Part of a small language model's weights.
Architecture: LayerNorm before each block, no position embeddings, biases, ALiBi.
Training: a variant of Muon for these matrices, 797M tokens.
Each number is 500 + 25 x the weight over its row's rms, rounded and kept within 0 to 999. Layers, rows and columns count from 0. Numbers have three digits each. The size before them is the row's rms in percent of the matrix's.

# up: layer 5 MLP up, 1280x320, rms 0.0951, rows 834-915, columns 0-79
# down: layer 5 MLP down (transposed), 1280x320, rms 0.0494, rows 834-914, columns 0-79
up834 100:505479467502531432473551492483496499465453507502483498519507524510489520454488540506476490508513473454512504527480514497521512521475489538490469495480492522555464522521535510501516507458525533538498513485520466497500524465458522535514461515
down834 092:509524496495536486490479480454521495516488503526493543538486455489492488474480484504499470481485534493493482493504506496528478491536514482499518533535484503491551445552478499497486495526498468542494489520487494500496485494449497513549468494
up835 097:471497498485504468476530503522521520501523541506516486466539465486554485525463483505493481539491518484511502496473580503514485525508515494510550499502448495501513528486529488534473468538506513476496465560522483534528514524498562518469462486
down835 097:491528495542491466527523550497461516476504478531541456477503519532509494509526522529503460505516495517480501491500454519481503553463525503496442518510506456460500495490481515435523477496467490507496503498497504510495504485514522479508505491
up836 106:560470499488530493521532510503478496504452485519497513528554516500483494532495508493496505500447455488476500514489543508448506468474511505500516524531481497446541506502474492529501459490542474481488507481492511516467477470490508537511479518
down836 094:485547479465535499513501511509510448493504504454502519500500465513539528478499477475464495510544501491481483501504516493503496494498557469475539505535525503487479510496507500482526468477503507440489459537483490465494480497524542465484510505
up837 103:470459450511464492529443497503502529526465506485530528463485490510516451503487490509463563548521485489487479534531483490492488513523488530469508539504580502496526453502534512497519519494486504481470516484501506485513516525513517535456508472
down837 136:487450488469469532502476491497527504541469494531522502462499491519517523522501490476510520484486527492513473546496500492557509505484531485466536496510549486493513494507515518510524507487475453482472481471525447469538435518527483530489479513
up838 104:526489466519504511498531466465532521515485491545492508513505518512463555502508462500504522506449521441533539487485479457497525491478492495499541489515563480506505443526484470515557429506473469498482506491508518503511469525453503541492477492
down838 109:496530484490518530564494513496471482530504494463491530523505474542508531510489529514513531478528462508504448466516463471474532508478536465518534522499500528491532504448538505491583521491488523423476517502518518497497497505464488484512519485
up839 093:478529501465499518504493530500524465493465465529506481508507480530523547516506525512481467517544526490551490522490512505484491499528533507461560517468496484496484491491510485436568513549524499528484472514485498503479523482507492454483497474
down839 088:413462483462487462496531467541485517442529543481481449477515491518482507504482494512514508527492498502486523475484523471532502502470459518522500515531467492502486524521513496540478494494459458503498497537472515483525499491518521523505530534
up840 101:479487494490516543505514486548526493514530514492494503483505514532496508500551478537510522486515489487462440433522534512477494482520521484474500518519489538569468507483480507483524497504470490488475514534544503500522492495440519541493432480
down840 102:550530528508558439513515499520479536505480502533477498467494500526492453501516534522498519486451519552516527506443468464495509512492475494493506502456533482504462499515534484505513488494554504522512485455463492523489507525517487490516511483
up841 094:508493458491464491526505501495499502487501465518490441504461551513481474511455440486466463520481519469497479523490512510464495495507514526541459525558535502490539490498528466487491506512499525537480492468476507529516484505518507512516503512
down841 099:498493477513512461487481472466496512509525504498479524544567527531510554511482530514492506538514515506501457486503496461476497522465522492503499471530501530587446555482507469494507495501510514465514497515458501537492516473526531472490491528
up842 104:546473471528542533523533539504453523528507467473526513472492511520522485478485488476489515495434537487509535488468503495507488529546524475500476476557535510483490492533499502487484499461517523511519525473503470491517503495534487497484506494
down842 099:499514470528536493502462477487553471492488514490499529483507504459518486515513525473529471498560511495512479490488485460516530485501515511489524481502504489484509516537495462537539491489517488481493510468446477523508460525507487509491541506
up843 092:456458514518487484537484495521518493519557500478505494507460471487484532456488529506531476494510487471490529491485470511498534492487485550492503476533506486485541503501510492459474534509494484485532470532514484478461496509515503523504509468
down843 090:516490462526490499541480492492517472503514441513487459491493524492494472497474512505478525519501509494497497520469517525477444534473542472540499531505492522553500504510515498561504481490552490479492517464522503529567499476466513519551472502
up844 100:504487485465504492489446527546466477497492467498534525537508494487518492473482513487487520516485492493482495446448519456498505510530485506519479518511502475495520493461548480478517489524530500476486527479512501529491509476469487503513479514
down844 104:470545524448500469504563501544542486535564514485472498519471528530488483484527531495502527515507490541498468499558487521491487520493529554481536505507476492531517535490472487491482512509462512485534506465521522472501510508517565546499496471
up845 085:501502470506469493463454507465508534480487489520526536534509471485484529510475516503512477519506456516458488475479526496483501448471482496489514414493510460495513518514435463490490496486493508517460541519495495496493506509491443515492476504
down845 091:481541495469486455537500519467497440522480467487496499466505504524480514450504509523516445498472521502530488529484506497508509483522525514471512575520544500493514510525530456517522494527492523539489504493499525535492501464462543494516463500
up846 104:508474500510479478530505461518491533492546494498493480465461488519449482481512510489488519520528489468514535483543492579517507496496459503523454537456462475529494498497502558499471509519466478471510452492463478540500499507513552475466516507
down846 095:465528514494498524521518533543486505472536499460534502533468553467513534534533495552486509526461491454496515512505509500470502499530499517496492528490504498485494481487523488460519497487502481477478487523520523439494500551486505525507509507
up847 101:498465461527499527519505484495511441490510479503501508526474532479484508504496519504529493479505528481557539523539504509482536530490465498524518525484528482512540484483525492502543518520557498528488488479526469466544475512515498506493557502
down847 092:526524534472507513471513500535477514538522498506474497492506508520486519496479496521517450555489510499512506483458472474511454485507497471494473489497498477455489488471509484519487527534479484452488501542486510547499504502509492485482515509
up848 093:499481496511521490510461492508541451499469477521451526476512516566493457493527516496499515505527506516547547453546516475503486517474513467542516453481524486485487530462494495507480486504493532505485523503519533498498511532512553481446502486
down848 088:502528507502478504480534485500449541485531525508498469483486502491522498502483526518484514478535491504465503530532495518482493464523505501497532519514482513471468526490486541500461476540450530535485493490507472499481491481500526500492553548
up849 101:531479514483469511488494502495434470523497517486505518540537469518492480507537528462474467518525502494506574432499472519476454480466492552510501485504509523529498474495521484502522471503496485499505483488512498483502536481486487467497483465
down849 109:506524500504512472524544496503511526524494504522505477529508519556494481516472502489522429485492469496524501526547457494479503500514525464518506505505493475475532468460521505501503510499472517489552505521505489509508528509528510495466471524
up850 119:505481480492511488534499527484445480518486519527498495513518497525532508444516512505476484484483507496534527466479467501468492435503505474483511486547541483517488470465516537514497486523495451507537494434501486481474524508502511491529517479
down850 145:518475495507496378503528472471500522508503478480489551511479486495493479537486514482521547490552505482481521532501478522549512521509511489548502529485489486488512538507559486545471559483518517485512544523509514486485499516494495494473511548
up851 107:520438487511497510494536547492514518482505472488481498547495511547504524498479484476516467521496495493500519507511513480464499496468497483494418498515482489491473526526547460518510478555491488469541504517494505495496481517452478501577505507
down851 104:465469543501515549496501483531465506493492546505464467498462498489486486520499475544493444490509484499449484507513506516540513485477522484522489520513509505474461480486490542465481502533525520494505502454510514499489484502497527491495486529
up852 123:506510494454476545547507483514537524539480494514483494480522465492531489491514474518500453556515517487507545515476537508449496465471475451464476517475508502523508512516496485512475514500501499513495504517561526474438535468566500522486468483
down852 143:512542526496485568519532471507518508491504547491501510515520519487538527513508482494500437446529519475495513497512497494476483471529454416476485513465485498509515524526527508474499508514452489490535498485546506481505536480503453521478457500
up853 100:489482512480540532490546493508503545490473494535512558482563496517510491497506506487530502527471503496494506468499545542492548443509494512523492500475510515496479505498504481471483523459498492500532496478516502535490477535508546510535477470
down853 097:498524446516479536491519492496460493508501489533564503492482505468511508499546462505494499508489485496500476436480492522528497505485513494511528490472485529528502476430512513523554524473531533500488465494508507492443493534493508529500512492
up854 103:509491426475514537486523505489517503478473542464504498522491462556502523490534491526493507483498495535513506585493465480490519525544463495508501502490514523497523474486499490508481505474478504532517466484509505510508460492526468510521524570
down854 096:496461551524491509514476518454514519475509484456489507509531506523518467530518512513530485492507460491484482516504501470501517472487548473521464501494516503475496533514491489505518521510479466515501501522581533515495511453504532531499480453
up855 107:506526495540471523440480482513501494528482489512502496458533492523515495481515533475488487539460531483523517534502520498447505503530496481520515547432549515504480503487501514528521443487488471500491452480496479510478475499473512507541494504
down855 103:472515489506504526506510508503493462518504478507528537481479455503493537469478529518494555516479483515456508465435530522526511507484500483527501514510492463513476500496488513495538484490491534480524488497514518450496475512507489499482468499
up856 105:505497508488513517525448532492489500522452508506514483518543494472517534533543535506494464505468565507495511482472522505530491516553465531553479463513517507465472523470490489553543525445503506545498491438515489486525478531473535488540494484
down856 101:551474521495479506541527513516460514497486503480505480498537490471519493473461479487494541516492512537494509469445541575513518520517497470466540495557471572444541529499491524500443545495509477481484504485471489457520517516477499530518490502
up857 100:504503545505522489498498505518469493439507525506478484517452503533508546520510438486525481509470489511506533453473497516525524527494516518525520521479493464425465505521505480505473493512437496479505513478534501494484536476483527483492508488
down857 103:543487543502477505528530546476497521517471496527520484484481506501478471515492503491474552475509505534540499498500496528464484508481476452447474492481524478531495515475510462529491511485483485533525459507482534496507549522504509495512480480
up858 106:516490497491499543504494528493485516501498509474500494505511476534497479489529482452530503516523443528497528518508508477501507508545514479501524508508495481515497523447496493514493483491506485498505494478532573475487496501485495508478535503
down858 103:513460510529438544505499510515502476473511472534497445488480523452547518490496466477486521485557512505551448493461519479461495502471508436455476518521506469505508474544460496498532495479520501503523509478491479475549501524515498477499486505
up859 103:493487484527500474512507494459504516481508509515520493500485466475511498466460524473467447548530542491530507499486525533487469495486499513459475471465500515525498505464487480538521512530551519505468462463546507489505526536498536457506529501
down859 099:481507513533459541504508480535540482478512483491517504470560496494460512464485456503525486458553498517482489480499476485500501483499457542520491500565491465464497491492550518483511505484483483522498503505488486495487473462463510513522468486
up860 099:483482479497520480477504460471472473518537476509509529540523485546502465520480501469562520467459511488500534477467485521503508513526557483550528513515541473475489481516507494484478522485584499483485498474518525517482504527501530463503489504
down860 094:536504506521510551501492471528452549507493532500492461483453477473513484492490534529437500475499516486511462484481531498470535515518502486494508490496497481487499502526461483506470492519497519510478535488499523485530492487454469519521487513
up861 099:489497484488526553533466511443504482494523514523519476545471493477505509519464495516512504528500474483491505472489494514499558505501485459535514539481477472480494455501478519521552506499543490531507502529533511510449485540512479493485521511
down861 097:472501484505477504472493497506518508473475524472468480491481509529492504483493460480512536529501501466508459457497537487506498529493483502472477496508480486506534515501488499486542540494529485470544490470489504490498521475496520487498486523
up862 107:497491478532467517516525525523518499479521490509532454515483539456521536449520464535457530520456528507539522495486460509513514497538530487472492466508468496497476487496502517471489493517504486448460470510501469525485437486490488535501508480
down862 102:506508459485486481513498481472499463520495463470459522524531490519515503496544478489495567443533503512474486524523538506530519499540516451517529472471529501506490501544490522514500548493551490462542473491482495502476526504546562470501508523
up863 100:451522509521533518485550495498475478535458518484511499474485530502514509512431533511452506542528510471506526493493520527530472531514519551522437505531506508471456489491517490506495506454500460501518506508498469510482496488466540498494549513
down863 100:530534480491539491513494484502520498497473491474495506502506507505501525478524484529497550443509491447515525494520496477455480502511489473550557480475457503513532447497518510487480519466499520547532463474502528488471540505511501447499521486
up864 101:523520554519493484466464498520550525525491478520483510491456532502536500503514501465501527474493478504484558474499502521487492468528480457536529464551486516454495487492510489547529531472526530480510483515502530521511494489503488503517514464
down864 099:482512514459524465468461536466471499466567518490526490492539527495468502486508499472547512450545514517529499480504514440507549480512530513475465493531509451537514462513501498471491567527502532516522498535504525522496549507492487472459484490
up865 089:500451467526526504507502506490475533498486504518521547508516496492458535505507517526510499473509542490440470483486545489525511512493504489552463551492502499535500503513503510415532501501492454463513470508478503494528532501501488549498483531
down865 103:515542508493464510484497538488517503492527488517492477495473534508535495474508478461502539517483489467521522513513489512475480513476502479482489510501510477515470509505480484493502526523510537472447517504480483522538439532492521502551510476
up866 101:505459507476502514489473507474501474495503511483482497511503481465495529467512490521501482507436541494470517493494496500504528524510483515524471523480497536453538497497511525527495510522444497538499510478509527466490467465469564479485491437
down866 100:548494562486512526501485525477494478489465461458482503514491499497489531509494508527502565500471500476517491482445490499512504515502500505505532481506501518503580514476482462509491504487472524516553485505487541521501504503471525493495485488
up867 093:466508477515500479547451467570542502447491463534529533505509496512445484506561473501476523496483467470464446468512524509508494519524495509542489532546563494532538476490486513494476513496490522470463519484525514521538488492464488464495456505
down867 086:505504553439489467496542482496516498468481518464466527554475524542501511546464537486514528499490517482494481544460426491487518467466513470503475478466500481489458523477509471501495495469507528569553511430491489500521524522549520502485536488
up868 096:498516455527539484497538492470531494475521545493501539479533419487473503512414499459459474456465524525516515544485516500516503453494538474543510492479501468510494516496503523472480484539513466505494499525497512482497508516493487508494560503
down868 100:506518517522602445568471472514513495488486441515500450511498508500501527485487510470540533502487485510538505471513502479512507551490545545466482525518461479480495493508516517544476501459450484519492475475472494507514525483487484466490493570
up869 104:503467529486510488529502513480525473541536513474514529491487473490530518474525491517483548527518507516526505496509487479484500515510486462525513488531491542511504494474470505512511515454498513511506490543502518498525512473500516535518481518
down869 096:528502491493475529511500540479468541466477493491510461488525525472499469520484491542494514511483433492462519507501459504468487506497506480503516502468522460510504529492528525494530499529544466515473464503488479471511489527483492508511529528
up870 103:517483483531490482533497541543500476496472527511505509533512521542505492534482537458473477548464506533534479531522529504458536503477499502506485474490496519474466472507520495514558464474497511496454461509495509508488508528478523524493471483
down870 101:475484483568507511521487476523488485507488512440521518519534497527482526496456479501514500476505491458535516490521471507526562526477543508475524518516522508469509525511505492484534517531483483485533527517534511485483469525536473503502499490
up871 093:483535496506519483519502506534521527487493468541458484560537517501497488476492515499539492516444478511455508523512474504504494458471526516472480482532507516479462492457513502469449527475473501489492469540472514509483479467522530529488481488
down871 089:460492492475500511491514492486465480506491504485483467475488486483513520502529479500475500512480498496487484497496553464507493525532529520470475469506505559521516515536487507469522488532481494500457499461535468471534476508488492479478491493
up872 096:513487463514490506464505520490444455479484480502528502492564479521514445499470508527496532502507524516497521542508508481457524466521498493527489518479525531484531518530519455477531512458488546516491538514508555553511500493488500489506533494
down872 101:487496499476500481505505528498488505503501501522462467503484500480535547485457497499511562506456535471496511562522520461485516512534511505516470496500503509508539500530491537502477530511504444467499533510549466510502487455474425499490492512
up873 091:519498463524488461519444526496485522480468491487463522512462487492535475532496542527502527512508503510515506515478545486485449467485436485476455544442465494502525542482495525498499479501525515492490474492467499466461491528489455541480482510
down873 099:527516421490518440465488471497501469536509520514559496519535542490478487472468429496529460504590514507510462528512509528528494493507524472509507504521523485498526500496501481436488531465469520464493511505523525528480494471494496475535528513
up874 100:500502510483526510505475499501498488485509513506450549529505494494516511516512488450487534530508490474513524496503478494492507503523490489445489502461497480557476512506460515479526500491556518547490471476501507519489492485481554541524516525
down874 095:479542531518458463515473528506497515503542484493478509545513521518493487514482510492506473492481524500502537462500492480504489505501502502491477515523465520477533468531430459505491483522475529499507550464522491508463534497519511493526455495
up875 099:515518487500513528498534483515495501512461525558504501504508538506494470505495498522501499514490474485520529475527504510549498492509502494491474488504426481490460510472513515471513489510511513502516492493494490486514501476522470467519540496
down875 101:495488498497509484510453502513499527502547514501490498543472504489412529496432533514500486510476494521538506501504483503520482480525533490470494530461542519493501543527467490495502464527511473483499497520507506462489505568468545463481472521
up876 096:536463500525488475521468494496483518476508513480532493490475461499489458478510530497522466513462560475443479536499501481505484520502497459504478515505472555527483486510516490507478513511493499489491499544548501528522459487462494518476530518
down876 101:481489478498505483511491495484487526468552482506497486533530520505502518491551461491502504527468482547489511509487497499528542498511544526468496510530515529520509464489517502535561476488524537501490527494497480439504493468478494472478487477
up877 095:485488527466503539529498495509479502501531527522473513500476537483484496500478522492480507509484487509474503512570580527523489454535521515520503485496540533508483525481453458464464474507522506536562503515509515455529501496489521473475497513
down877 094:518530508491457485494521502489507519490530485516491497533525512492492487517527487491540552533508532532510484483526464488451527499499485493449520481505509493487478492456519512513510485508464500419525488488465506513530446481512521499531505470
up878 098:488506514499499533517439522517473511509495510509523509493422500496485526437528558500477496516437482493478483474487511509497474494520523521528516491459514488511556515494477485483511491517500494522494450526503496454499466525493525485444509477
down878 090:483486466488457504519482452458494497495498563510488479472462451478507451440473533507483525534537510516508501501464503505528493491541498473495499542480530497533530524516514460441516500526445526525501510456542464529491482505465471482473523484
up879 110:521490506530491523485500541464541534523484496524454536500515518483506531548507535459499518530469487507519486557502522483474495481518504496522507510516479446495465497493487466495546524517520452493510527472506533485489511495472460526443481496
down879 101:535528496509521524489479516493516487525468478543515529504498471540498486498447497494516480504527507511486504486519480472500469517542493468508510540483520466489474524513507479502477511485506511469511516512480506520502534530512490541520463512
up880 106:487544524523512532516508505498474481515491468488506506502500526490511522477477564500451497489506511483497531464475512541494525513487470506508498486542488513487421455509440556495561476501498496573466487492512496513475516559555500442504526499
down880 093:479498482526478539537511499506520491524509501495546490501535479536493502534525479455447536506525500504503490526456496483465517479527472496510512561492510538503475528501495466505478501501499528520510476456480510473523514480485514495538492517
up881 104:432478524500541509482503496487517462474452515526494516510457539506444507536504487531510534518474486551479533541476468482528543511462494477502495488519475467510503525492494496492525526500561451488457493496533519533483526478536510508533506485
down881 101:496491481494501525469493492479476513522441480535519521522540492476484466528439525549474513493532493505522503501537524511493516505474486519545521533516460515542484513488507511484467502484490510516549498519514492473532497495494521424530449526
up882 098:476471473492489502498484498483514475463512493524532498440462526481520500528515466513515551523523510497460535474491548511510495467453529498451497524511487477462464493505485493539470562506505491539512465504487476465481475521528513498538457504
down882 101:510479496468532538523499483462482519566457501520502503509526490512447496485482549497453449507509496539462468491524463495518487530527499507540531494481523534522512514507514512477478478529515505515453509519512532487528492453503507495482520518
up883 102:505514509523554498472534496531475474524482526531518480490528464486503546511509519510448533545485500538466480516483532528513500492486511513532489502501466480449500522508520530529490474491513476532494486542455497471468471498474531499462564529
down883 099:493485489486540497555516495512488476508512483537496540545480525513493488520496515527513488495496485486516533552523527479535502487481468494499474533496512515527529484530487524561539525478490506532555489542484500500499508495441500507515492482
up884 102:481466532542514500494495464505511440497528519535491479498537537575544494508508553520551498509522489496488515509536486516491536423532493490542473521460528493543527525505517484495507472497512527457498454509506494495480459474471479517489495540
down884 096:493500515484526477534474510498524490475503497478502513485504496472487509475496515491519426459556516479487470533543531467519527475469532471507448477487487540537516493490527503495476535502511500479526533549502546506461537526525507488492448477
up885 112:517485491485523498522522491488484496542482549507498471486482470528504492510485546498498504528521516462464537534513528520494502527497473462504480487488483493498504523495505511501469521517509531515507538520485530529482443520494465465520468505
down885 145:539491498517473469480493486469491495515488512492513524515520485508457535505509482484489517548470503484543498532457520467537482494537514492508511530509505490499493487511489540506480499517508482505569502468533525461510490500510485477550507506
up886 098:493522488504554507471488472522487496491502480545516483493467473446531486531500511488523524464505438477486517454487512575491498487516522501526553463439477529510487507481499499479492533540482515522470486470498454485492522501534475484497490528
down886 092:530540486523461508507525487467477493510526494474535511534516472501500495489499505518537503488462493505527499488527528481511518515482489500508502507520488499482500502492529458503517481493455491463508494505510473535537525473557521487524496523
up887 100:457523514489481489472488492454456482485523518509463548505480518510492475480484526507486522501485453505451494484518492495491523504498485550534504510451474474492486525482473515478476526525527475515499490520497493552479532484504534505470525471
down887 098:513495504512521463525492533468519506504490477481511509541418557489453470443482509501475569502483487440527499446491504496483500496496515510462510464518494461515519558473524497488490536524481489517520507537550432493513495500528532541491501532
up888 099:491515515491502516479499500495475488556461508546528540510562550480504495489526525483494512521551507512510485491485501557533477495510481523495510489460555517531515517480531458472487480494508506505486483537491502521518489484485505522533475537
down888 096:519496518536547522504512477510511508476478490459483503485512509532499522480509491548517469415482513449518488535490518445498494493523500484479494527529490496482470519507513487526487472505521504504459491487504494497502476505553488508465492516
up889 096:517485497517503486486496442496491520494469458577566456481509500460449504534510495472522507543464474508476485474451498484491490536496514478534487503468533493509507501497536515551473484471492498514489523507505441529478463527543525481504492515
down889 097:467539523499523507502486572477494530543462534520461520500492524530507500490498506494446495493512509495506510530514514558447493492460447488462544523552445521482491507484519477501515545523518458521502482533536517524509527510494484511482528511
up890 098:482497497514530463510524491488519496463506510500496495522525492499498487510506501497525526479476469487527494483473514519488489494489510487517509530507502486456528479494527498519500477509498476518509487507479501536489502530498528472500512491
down890 098:508499487471512517485484500520470518539498531510487437518515482523498507508480542482496538521475501485501457509515524489489474518535524510499457516456514517477440530523452479511514491559517534511481500489458481493544468509487504505479526514
up891 093:523531497483497521511459459511469487504492496523512488502468469511552514436456483482507497495467527502461513465497487550544496521501483518472494477464539506514506476505499551561487513506454525503494491501438481514498498512488518503518558537
down891 100:439459487514521459485508508489493483479517509476522491527544483489520509516502521519477535475547561499514535495446495494523551465495516487441491548489466502494500452522540484468509498484500529478511489514506466538504518510512517479484495491
up892 104:491478523511512493501479466527472469494502464510537501501471502494521536493532476478525499503474493485487478495468525493486521452501530532458509512515555479454511453500510566518528485507486506490496535503493539476531482493508465505503478500
down892 108:517532484525483459492547491459510528519566504508463497521548526479473485496468504509511523514540501476502481493523481492469504528561470521503531521481467557522515487531492461494491528462490476475515501570510508510469546501506543488540469520
up893 098:501510521524523439505516493495503502530511512464532529527507500542509523473457496453494537519497523489490498537463485478495500515472490531527509510512461509479482536501501482516482502469545440477511541501523468537516507535506532475521525460
down893 098:507535499513488577516496467538500472516511487482482492446480486457544524488490484506509464491525504534479518503483462508453528516489471531507467478465514488538514520495504535436476496503526541509486486480492485514538503491498478510478520500
up894 097:480505518471491505541504487479468520490487475509458494498531547487523453498549496469541435530523516515509529497492503526521530493481478544479476530482523555500488504587487486514465521501490502526478493483494523480523493497489516476477484475
down894 102:463505508528468506501474489533563491483529506501546522481496496548506526511521518536511419464513520519548499505540488495481487511566499512481526500507473498532502501524492513458534530484498509508523500520519499529529522482466523507483511514
up895 126:534513461519503504488491537504516509538515433518491520481532516477513489461490528449476474473510531492481487526532495478514516499514475502490500527522497490498512520434446491493484457492563511504472512535521492494478495495504469544516510495
down895 169:520503487469482502511503556514489483529504477537492542500491509484515474488450507521524483472482560444467495477473481495495502477490494509505467470509520492503511515431489517511485509474552526525457517549536451503501455481505502551502524520
up896 102:479447518530508526507530469469482477505564458518487476512501489546482513500474476467516478514526518509519529495541522492522523488528514498497479518529528504486518506477528462480515522499521527484492432508493490485508502456481535493533466492
down896 099:532518499468493514495447502566469494471447509484461522549453561515518488500478512546490453488459500495488509529498486485464462486520537522506501449533493511503488502531485523499504484494495499498499527499516511520546485489531514532499489498
up897 098:500501510489545505494512500501465526476486488550490518526517499513503545510511508493488423481489498512495514501483469516480443492487516500465514532530470474494489546501500495500560544499506500523504515494486489527492587511504453503499473531
down897 102:485507511479458505511488490488509521521510505488452512494502426498486507512479479508505457482479501480476458498471531494524513537495462505507515475466524485488530497490475506510481478488478525545500518500447505489524454495504496552490521506
up898 098:438495523485466524517482518506521504495521539497530502479505535499536537493484501516519516475512484504487497492486487470531503531513490468471476544488539503544520497507520546505506462487524520526488450517492470500518496424511527508500536502
down898 101:532502460477495435444575501541527537487488445487534506484474507519510489488501510511472481495491491469529488487510499521487521442490531540477465505498491462470516482478446486500498515483479503493515544488477499497486476515558440498460512494
up899 103:523503466500515488542487503473493482493519473439497522482487523481510493513485550490476471560452501560502513492532477499468497506498506502495477498457518526475423523492515504475486514492517465487501577522521502530481527506472521453495480471
down899 101:511532466531481536494508464586512525534537506526502492504470468510500481535540503479513440491501483487501502473489496500506508474474493483499527513497527492548530558534497508461480486496448505511535511451485466464511494495516464503510499508
up900 097:520493515495498459498518490470499482532524491528487503533494487510491494505460502498509479551484537501510521511528548497438512466449489487474492473536510523475525485481507538499491493489531487556483499522548520515534457507505554512518462516
down900 100:547510533498453501480415478513507503512475515468496505503522474432466456511527486497531517495518545518485514486506509546502504483515533497525475535498522469501526484476521500504490489509499519513492510521492492523506490486520509533506520520
up901 099:462507529464447508500475492473540498534512499524509478521541493483546530483515471457498474506504450511438505486553488493480535555566518465494516477509480507493508512522500514463462526505497496557477453486515506518445494513475506506492516506
down901 102:508483494527538564523526485498464512481474572486558544502527498486472458517494547508472474507552488475489496507481536507515463450450479467509564496507491533491500512531536505493519525511507516463499512497451512496540523511523505508505505448
up902 109:506490461470462498502467506519461492517564469500517500489497486496509500526501499514476518511488507475493461447504509477506482487482514519503484444512519494490492515479538539462493475518502484518502498468531473446431507521521527424475481472
down902 111:526467440500476449469545521496532514478492485449554535544523515517490497504492492520511546494516503489514546464491490540498508463495478427527495460486495444504525502538520524461485502526513517526525528535481482506480510491492467494524517490
up903 105:465491500520455523517475493470469535511447506516498535485523514501491495495537464515466490485467500515499472499519494532516490492501508509498498505482482544519425479491464513513528559474508465503525497498481527535504502537508468513520540500
down903 095:513538523514505472458507492501516459469509507506513534555479482479532489480524509515535541529483502457525507492535457518472501519518518492484520466503521537478486516512504507433501463522491458550502500482529520484502531494528481504488506503
up904 100:571508502476551507535528500486467523474510510480492441532501474462518504508523476528542472494480521542480510498483503478487502532495515478496481485493484514472489525524569481529518492490512525533493506503488494498477491510530506528469547504
down904 094:503459540530518461476525481505517458514488513479537505505448509513461499507506512476504492523524506450517479492524462520451519465529450469476500514485481486478483505461508538501510469511471488483493468519483495516508486492529504464559522515
up905 097:500477498496525435514466494528464460481505511505509554503513516486489490517492505460484514518472486549517487468478530517480497532464548494512504500509478485488508494500475499537539503513522529480521512469514515480532484489479574492534516474
down905 094:509483508471523521494512513484495505514479512491526518513523503447517483498558492485536579533528493502443515472532531507481508476511472526483504537474506525515476498472485509482519512475462510486481489525457486492515527494523498478483506536
up906 093:514453515484476533458519496478515469527488519469445469536455534499483482516438501542472477472455505486498478518508498517496472506489482468462501517514532510516492458521435487527520493492501463464503512479470463474515484502497478517501518533
down906 101:498532533527442435556520482475492505442474512504554525463521476494478504470510506478506494492507497537483511501458476466545507469482499524550549479524511492466535480511482526507492544516505526497543517494573495498487460465499504510500521475
up907 091:535444497541480542456467513508482518523468506517515484492503480465479544516503450462501497503516514537488524473484453504437496477461492512537484517493492514495537516509520489470509523465523444573482477481435503518442527508547512524492534475
down907 099:510526562460496452501523492493484501508488504465497498477496469536507480501489477522492443500490494489505501500573512505523510498497543471479548472554507481496468558501492507544460530505500526460511515486441490535547476509506509449508518507
up908 108:502511512483517523469457489473525508512512513464489542538519545509491455533526527515467529513484490479510477511513479522504480520503479481464507503505539538521443496499521524524448519533430505471528522521494519508503492490529461508491509515
down908 105:461504481518522511495562539481501463472476499511478481477509502487599536478482543523506462493476474523445510513474486493507564483446520473478479516503503481504458485529493491508500469468537474527517531510523471495515467516481516495510498514
up909 100:497515479480496523467498501513541490507491509544498539475537509471564475514477470462474473478500448476525561481484461527502501460487480525497521524491511467549483506456513521508532469482476489477534486521481461495487477475501506504515486507
down909 108:486532519524487524508478486522481493514524494495491503479478508460514526519497518494486575552494532472485517552538517505507484512460529483546519518504477482456517504502584508524505485475514503535513461492494506509479495496538496509481517537
up910 101:509481521498557464479529508528513518498540491487468481477530505487499523459475473542570471513487532489493507523472472521449535515495495520502532439506491452517497471496492489494507497513540495497441539507517505473493521471505510485468519482
down910 094:471445497504486504505513501550506485486509501490496509563462504485538491522511483492467568501510480476516488507491520509544485468538442499535509500501500491486478491480495508487537503485518507545510479499508499569485509532513476451504476494
up911 103:447481489522494481516463479519478481485503492507489481525488530499530500470450517468561528507552480493530476548542481512476475480504466533491509503496516530498494485523529527478497500511503465512520492517495535521493502512512522459542498505
down911 103:441517479477576511529491513499506494463498471486520535473505512485484504488487486529508512473501490490513528502498500502532549517477495488496523497503562474497475495467470526462544489535505486519462525510472489526505505541500501501493477471
up912 100:441539536486502536514482546501502452455459513486482546484485479545513485497476504478489491519507497474479468509502523471519509488527511504511481484500496502488484498556481508474513492476458531560522563532526527465479537497502502514501526493
down912 098:560508508529498499542484536560481550508520535514507486491504469494474487532498514542469536473507515496504528485494482533486534518527496472521471460471510485563443476501475518489516516505486505484545513450496515543530530492451482482514493468
up913 102:510464486502496513537520525515467503529501492464535507460524512525465516456497486537504515504453545482493483496474525476512541528518530480552502516497540499497494476478472475504505559505526516452473529485478447498514510512522485493508491490
down913 096:484510486481535525516509460526558490469498473456512514519521466520477516493481504469508493507543514495490482467496498512539497497488494492523519523484471522514500479482482476471457481507467512478512551508493536491527518481518512522513538476
up914 105:491483538472480533475523502519508489470508476509535516449439479486483492507486506491500486506465528554468480497452471482499467476482497508503494523514486511475492525482507505589488497553485461563496493514494517510471517477534541503489508504
down914 096:482447475520502535542528509486460471511470531530512500537508491517548527520521503502514548450540470496505522452502503528479506499483480495484498498494495510482488498481468490524501481493478532445530525502496521547475496493531485489467495529
up915 091:519453506481534477483503507535514514516472479470514500540505491484480500507498476475509516484510461513494529519535442503473517537510499515515493477460492534480533463515528487530480474523498497531491531481521486525514479481471458531509523432